config = dict(
    num_hidden_layers=12,
    hidden_size=448,
    num_attention_heads=14,
    num_key_value_heads=14,
    head_dim=32,
    intermediate_size=1792,
    vocab_size=8192,
    hidden_act='swiglu',
    norm='rmsnorm',
    norm_place='out',
    norm_eps=1e-05,
    positions='rope',
    rope_theta=10000.0,
    rope_fraction=1.0,
    qk_norm=True,
    attn_scale=0.177,
    bias='none',
    tie_word_embeddings=False,
    parallel_block=False,
    init='normal',
    init_std_qkv=0.0262,
    init_std_o=0.00534,
    init_std_up=0.0262,
    init_std_down=0.00534,
    optimizer='soap_variant',
    learning_rate=0.00436,
    beta1=0.95,
    beta2=0.95,
    weight_decay=0.15,
    lr_head=0.0124,
    warmup_steps=62,
    schedule='wsd',
    decay_fraction=1.0,
    decay_shape='pow',
    final_lr_fraction=0.0,
    batch_tokens=262144,
    max_seq_len=1024,
    doc_mask=True,
    train_tokens=755700000,
    max_steps=2883,
    dataset='wikipedia_en',
)
Each number is 500 + 40 x the weight over its row's rms, rounded and kept within 0 to 999. Layers, rows and columns count from 0. Numbers have three digits each. The size before them is the row's rms in percent of the matrix's.

# layer 4 attention query, 448x448, rms 0.104, rows 305-319, columns 0-111
084:511528499556502462488497536457476473513532535524419513514540509505535452525547463438490498450454545545536468538501515526492484525456475605502448468454518524519461511513553488468480539565504482423502576404568558478487522497524498532398475467461537486413562497471424561518474427539503518453480533484516529583458458538540532528486434434446
079:507503522530429485468498491471475494474558528485446545504536574508488559452512483437509498504517537469494412520524468465541428508506454593493486497499570555526427452452522506515481556527489445390469511456528512488499454480571507544473467521496538503469558485474399563518517483569482522500511520508517534510461497531526523455506510440492
072:501518460543444516501545479508484508506568498455455531490482537465555515486526432500472530479477522475483421497513504396531483448451477472485470510494586533507455463473516530498455536557503440422504539436527526465567532494562469483410455537520508566448517517446489538520508491542509541496495493485489483504403487548552510438465474454448
070:512503591459553466478450500453541460498458474539592448526508500533466495495430535499499445538522466469533541538434458588532483559558486513515468506514428530443498525495497503468495491429502565535512480534477546515384445460530491507628550461540490455549460493478490515547521519525493430461489507489496536485559548412414500595598502576508
084:496542516500502455478541498449510452511528415518524521495494512457556462486459509551506514401497492459511405503541502549460490460491489555547475498578542507506520488502532475528500543503488523552485520475549479464478460474538483434469465477518501583490573522463473538575591564523496438550434549492451545522525444453473494500467549460453
079:468455472488453561546488554528492541453448533506528501468527501526531519521503459519519564523511566524462535454508415489546573463512547483498525596528489463489517532510517508495533451545468486495490411440501502494597567578429459544449475501446483502516451479546521505431516505471506539548532531496470444472527450497462504478530462494514
080:530473504536493437504511468439565482507479464489534544528533490477498516491450593529466401477478479559540416582493499525475535553502464472524472539521480415504445525527459459469493476474511517496453532511427583505407474445511506467519522536487522447473555525500466539522482499574508401524527482555512510521540552442482498581552507545533
085:537582558512457435499478470504511544459497483520478462502444506549433509507503438442445582486509501374481524473532537527511471436468466516475507477506466588429532504496529435482497531524472426436497499462535443491539504566547507503575540423542489465511547494523531517466463418512548495460449537505503510490419521495507545507553507496473
100:508473413523437518452556549508514496453473526453399515495469487471518513465502561537477514496540436547475562485499513546463487475541563524537575542477454459492436551476560536492496449446515578472493513456475561489523486546476496485456468495495551459379484505499518446460462530481528512517478529554441524541456516564528511453522458426495
082:441494586495453639543501482525520513446396534478523464411548505475519502493497488422531521562528502476403515477481511554544513531518474500403512510500496483553496512530484555528470480542533482513497465568438481509569554557554480418500562437539573473570441591450485493475482516506502473521487521489555432473474411447448464485488453502483
080:493546533486443523563495506592529513441507492526502497501467529467448565406475451446528519520495490551465522507424504538497533488494473548515538484556524492459446569577550479517524573522514549441509522540473460498556488520532444507548484514517508480466422474478554453407439526472501556522442463445551508507523572461491518527449499482545
096:453438441514505453574582502545548523433470470468500489476469464511459546491510517505517554512455437606513581536561519571457484507555575457480559448575446435497488518590557479547548470458452572528441545475549495453578539552536513583563519511472516475503490544427551470452479494456485509513525541496510464468569470463501534487483507429556
104:536411552488458555547528578495535466481427560531573508483537512440531480511466537527471506512510524585462510530577474445511505464488550502453522575463491480497506482491480570519613390516516558478441418526523545481453403482448512483503522515498458542451522487508429538540442501533587440543521453509460491516496452530524534457490529513481
101:494495501530504454463455469528434497495496485453426521454484483473449505477480568465475498512526449502496515550534532520501449524483441507515477511479507409452397517477460479575498492534481562563463548498508477497515462507500474519538489462493534420498476461466490558470526478423539492494526510485500479484471487455507554494496409570517
102:449495495461472488510464504559412510516475543502491509445581532497538486480475492440478465465519505494428477417458471508463507522450472480599503505458480503549449463475455482521551530525455584469472525479469638500489421445471423480513448450495592417499481506488504441460490542463482580505491551466536486539546531556496439478572522441567
# layer 4 attention key, 448x448, rms 0.103, rows 305-319, columns 0-111
097:524444537483493477464513502527531415443473428578495467541559474554533489467442458533511443465571465547565547500503541446408472495488557531575467487485448483483575501428532527488540492477521565519563408507575500563439482504502518544495455446548548502484405502525491596536549481469487525442456480522440417416459477518444515562488469476482
077:515527505512577503425497479528485480493495515520477448407515513578635525594475468499492511504516473564465569523502458536490470494442562534553497537495492497498552528523442455518534556512553519515452522402504516440505463469489455508460467393537507471518522466451576460545499517434500518462507510474494518487485543555505449497506411460446
077:501558527491561489444452508529495424478522506584506464522503507525575462574466500530523514489477461511490572549516466517495480542463570588562473517465510486466583523509455486576552548522524493513481577444553571428447435483433500520419471417511541478490553486468532513543482558504484487477447533479514541483515543506483454475483473462476
072:499434495485433566572567495438547540501519523458505558462547515454454571451487503426473524549532519468459480469472485485490558470500451393416548451506481494542414494493504497482463463479559520479523446596420451544550569505570505512566539553473494535519455518536504483452486503544526502515511468529554500467534477492560492507484549541503
098:468537518512488541519481529492533490536421522456482514425509492488503556464506501505503538523534525470474457496451573529562548494541447437489547480503469461497473456467506484465531496575530512504545464494488488535490480531559531500546468581453476530575496440504510461368504493464541474534521444470509515462455543453443492471485585500508
078:537493533474512463438399488586459451491546446521514519540472506500541425581526452508464501499493464482542485478547524479507425527432552557528523485505503488465517479494523459571482542461429439524497552463519491478532419498474485511493534451565473516422517501492519523522512486439477503491449510459484480481482532513506496476511492488475
069:459449527566438610548582534503485570528480545491482490435489542487469520507507489491543529554513554537459564449460480506537556457480392458451528476506480521529471494488563494504456501567631489507510479575465467491481540511549474517587525495496470495503503488491500500470510569515534521505496493527512491453545441558590446515479496530489
077:539485384431527432403443491453469457484527485482554490549529523492505525500528514497430526479451438483534488572484401551475423476540607464536498494513546444448505552581437547451495494453495567477514473451567559494490494494452459516497498567507492531501520515478477474502543503501500498488480554480475502590512583486402553456518505448527
099:483545482437445478523471496491555496548588475462416554560525485510510485542502515511365598509511508497513489453458508539481556479443499521516497508435588599449493498509462440510492524474502422510453544488544519507454534497475559496488524489478587478461497500550445493517473428528538456484473445448510586457494568514470556427437525590528
103:550485525511502431446431475531505456486543455489492564541495460540533506568546549481530458493466479475546402485491541484447468520458536528438483535506555585445485458562505514474506496469462547552560603512516511441572490485485437514448533455518510472557455583512474541532552501499463433450495546464480493530516555399516456556512461521485
091:571515433500522422462494479455482489528518451521533518556474483522480558510550496493425502451498460532554438553511478466484458489491546498465474520473597480489482553461457516531534495473456494450525486461574544531573540456398526504431533514513511496505538564541487540534481434473473484454467508439467456589426473509501528519596467535547
103:600527405453510425471449558472505489466548427516455486538496549528516528479515521456484507513466456453509436486532533513484534561446509540503467518490471493453473529523548475481453499452435436514515477558536472555521545429424545441459526551437565523513396517509483548512442467522505483456490504541512540577443555463539541415488535521528
110:460508552567512519529503448580486483514476540472430518467546385577472478529482495548516428503552551507487514483507547509528539512490396542501479423476444526514538463490493546513411521490456496526548565577458485540548434544551482540528556478532477444524494550452536484495564593453470523509429439497463464473537453480538406581473528579420
107:558456502455503430541499569409496510526594475474461519523471525441410544442519460474496511497473475563485470466510469472464477523486472455487477674475534517498503505448514516438456450504460496487544536507520539560497478480449524490489480617415466514454478558517479521516483494500500516485486441511492505473526548545514571506538534500546
100:530471497469562475453541479425556493512508463476539469536465460506477470501508471450433556502504447541521528567508518493464493496499482459436475471472554513466496461432494503526465475449473420534491451516478453586531545459427581563500527509492494501458485532463469530515504446426501509525536490543457563458497541491497530471496544513580
# layer 4 attention value, 448x448, rms 0.107, rows 288-301, columns 0-111
097:560492484500528509509431541497530558496492486479493445494508486525488526428464463462536486529529554528549514552483456527454503454423486552549528555486454449471525520494509474527501553547492518472509499496478563555496492475529519511447552464497509487459511451466526532499573493500529455508532536538548516455510473479510560542494494443526
095:536493459406477450518486500473502587510499477492473579530487480505508473574509443519486446511513487423487561544429541444470503493534546544474514591504492532445463485498539486550492536506471559454484515445532546561573409541564523486453493454544502503466550425486547488467519465483541497452484489526504542526532507440403483572487524465497
094:526509597483472481498444436491462463493489476428534562391568524477499503495524463511499505383489480465475467522501542495565467506467541427440541497518499432448467509558504471470491512454533493520523518448541566462511567511449448483474517406512515439533479432565555567460535452465450504394443471510499527548535500569550533492529563545474
099:638553462500504494475462479512525477485477472493442524480479508468565479521467525501415571501547452456469518515448478473445547485535523462509550496460445452525479511513524508510546568516466457459473439480454557515565447502442528614508561432450501502549541491481532426458512471449494515596513545516494432515515521472423427529467518499512
101:458498473496447520448520560567507484481503492537451464535481582491467512491466448572473525462562461530469534448454565519440458508520539547550537488446459435472481480504487458588494450551400475475551490448513510488560494524497455479561494527455451490465457443470550511489429428501498571537417448474508560457525438567570499546531517503522
102:487539480458462526507507547600511507472519460498471480516565520449556502469523525550523572531522486528562498575539519513586467502463457524542547503467477458422517504463544502520543503473478536433554493522545498551518526507561486508512474495496448471563432514450569445401499547581540443442556542495510507531552488482503462483433507496521
098:461547455483461483440461454524519447474473542506536518493509463533470521564467482441548529482500555525531546483442474482487518534483566475535534499534580513459549462510463472385423463538505572498482450555534496474453452483562514487512473482512469476469470519528449484526546550405455501536409480493491525485511499510501485527536526535463
101:561437516506484496470470498517452486542487511466468461466471504538512494459436457529528463558502546468543538600519453530502489435503472573476444587528480497538448482583523521539552536530448438443454609475460515541535536483469535455576569480467526543469537483503444479476473505531607525583570463495533538532498540479436540484411512425516
106:526513497534531469498450487443494377544497446498518511461505541450558496550525503531521528482414551455521480485506491466540579504532470449470407520505535452538427528500454451536497572510404531537529498494495478509494537496439433494506470501515447468502533497469494503511501624532552551450529442516475537510512472510499496536511424482501
096:492504464514505488439549444535532522553527487543498498487559499497575458439534526534510574535474484551480492544472486554523408488474517524583504510440454543490472440470415488552526477539443495460476543456509491468483512580559457563531513493495473497480484506432490547515508489538547481592506466455508495442540517527561535576477487495553
098:494471377569536500518470458497509457547502514492524472527523453484539502502531547512534476534513574538514451499500504515445599506438462524479409528501529509507559470446519481451526516540378422402472527613475514484528522521511438470475508518476486395433498551478487469501533568513573499461593493491500536520510486460518467588476451488471
104:477568443487471532464565494553517470525455493434526490522508490525513486445453560461514520522564448580498533574489482467504506496466466504509499488488531549476579512405535481493486554516499412440495450507581540544540549516574519557496568479438562438524469545537546423454490501530541487441477555516521533524474482516530478508484553455591
100:561527518543466475518508398459513530481455490551585530476525447556531487513445509453477468544511354548534484462544458489522524545419490476505508470438462528528521470503461489436557589503584562524472530545501554576483534455507517600505552484567521447569517514506478468493518465576538576480511610499520445443594490464508487467513507490508
099:552570469548465482458480521554470446568489417561489461483508544468535448511507441572507458454502530515513511445442532459497445570523511520530457551471456478527432501457525544528506529472481516475572484520487536505528522547528530459498490532503467537548486547366580528516484544536474534568506513459412511454515484515476486512493525500429
# layer 4 attention output (transposed), 448x448, rms 0.0981, rows 288-301, columns 0-111
090:550515535465538453360496482555517475539520492459500479490419538553543541474517450467478460493522515430483510497454465548505444463554511509496576481561463493520492545482510522472484532411513500436499545440522463496596545466482448612508468473570555508503493513515522568516476507481449550533508545515522490522498587557482507444551467492452
097:517518554507571458487454493487458553529489482554485502545493496565457444523485486395460488484521448438504437511545462455538456469452504430470489444431493553566572469498519503503421544519467522471503470503543507546508481536544542490498525497489402525528565540472483537434476503484471484499424437483463486555505490494541457477537468496505
100:501531421560421477488507440551497487482493493486478515513514532547472500479513511557522574523415458462497486514539490438526443534466551487480554469505434568489491494491472462467472523496558470554514459463441505515474489558500524532564557540491487439510537470549528538473462480528500435434497509407486450495542539509398473488577485487532
098:467468483478532455499471437431434484535480508503545458495467475504508501516500460528551480449496440408484548589538455504478520481500499469521530512496470506466520516487502515518421576495535520536557515452507455555546465463565565516542514463474456438553499512474514514532520524521503449446500501535525485479522461471478460576459529534398
102:499468433511502446510502518529437491571541474515385502513518491478504516506500505541534530528492485516587466516568489496485503479432471435508544470475460440485549498497420478567529513467543479492476531481553444516474491514533606445429521403523543445461523531472553417568520516489552518439416534517467510510441565480503489525488457586450
101:495485491454466502504522479489505474537532535426535464537497511478465506527548410462542530458408514500568527574489488433551461561429452491529454513508542507441545464487459578515469510537518489384561496480506486492558515434487488501521440485468493477462453543460576492526577525477452515492554419439494492426470527523498524531498532419532
101:515534486559428471509453525505495519522483449525443512580522456494508532456486532467543448487543589464472494451489506509544486534480475513537558559482512475420440492487518462484548517569524536466455502513558466473494532534515517546438478443486507474483558464414531491534538463490464449561555510496543549499490484469435519516555499575517
099:506529513437569555506466509476506496463522490557494523518479505497546511542446536490493551537534482511531570532571469405498496520526536521510510449516462557551525479430503507493472479547455519440515423511471506521614458584462505565510499533548531464478509482536416472472513460458527581493537492451548480531466525475475596482444527492504
101:474470524415528512473506517512530508613511541497458492433545501482488451520446489501434523507526574507448431546480515491464477592488396534460449489507524531476564445418441516457487467561475477498516529581461573498483540563530470497513499489530458531487477513519530546488493548436493464510545459507520478492463450512515477526438412486407
089:467547440526447481495480419484501528487466468523475495453509472559462517513478495468467521476537442458554480528416462525578510517488533521484521474489466488429504407422477509517542444492527485500442489506532455546549535513474474538543425430478448432494500449468494392459438480464490508496522450518465527486430488518539540503562515522513
117:470497486511517465526453508530532488506565470582538335581531440463508515543515407480474553533516575452508550478539518506453524556504516536501464456466554453533537421515472504409512499492442468438507487587466479461566509548555528454449455539541437523473381560498435503522565509475492485550504489521500468434477466535487492563452483500455
095:497504491498527511462411485537502508535515592519556529484501488503442444512503537513468533496449435499468507508477520536488412511498491486563540428468486501466447464485496444503535507544428462413428495488470486539609490449531516536534529499499479543539538521510511451529476490557495567469493470463507569480488490502507482543540518503504
101:523512539583498551494470519470544469479483479517545507448519516544516527508489468457495552509519457509430470518437534537512512484472507470454465389504389500446541600451521488451407498455559453464461513478494520478532525395498565516463501529576535522544499454494491497497480499501485431539530518497496446417546529457514461527485543484482
102:513498536523452566502523496479468474508491429526474486548451523438540504480533476449431538512461513438520520536541510497519489459482462490514496526491468561529525522435572529499536572450495463512516538475428464518503427569492513618494485553473455492465478518517533476521478537476495542582581496511466526498543517504488499439510503469481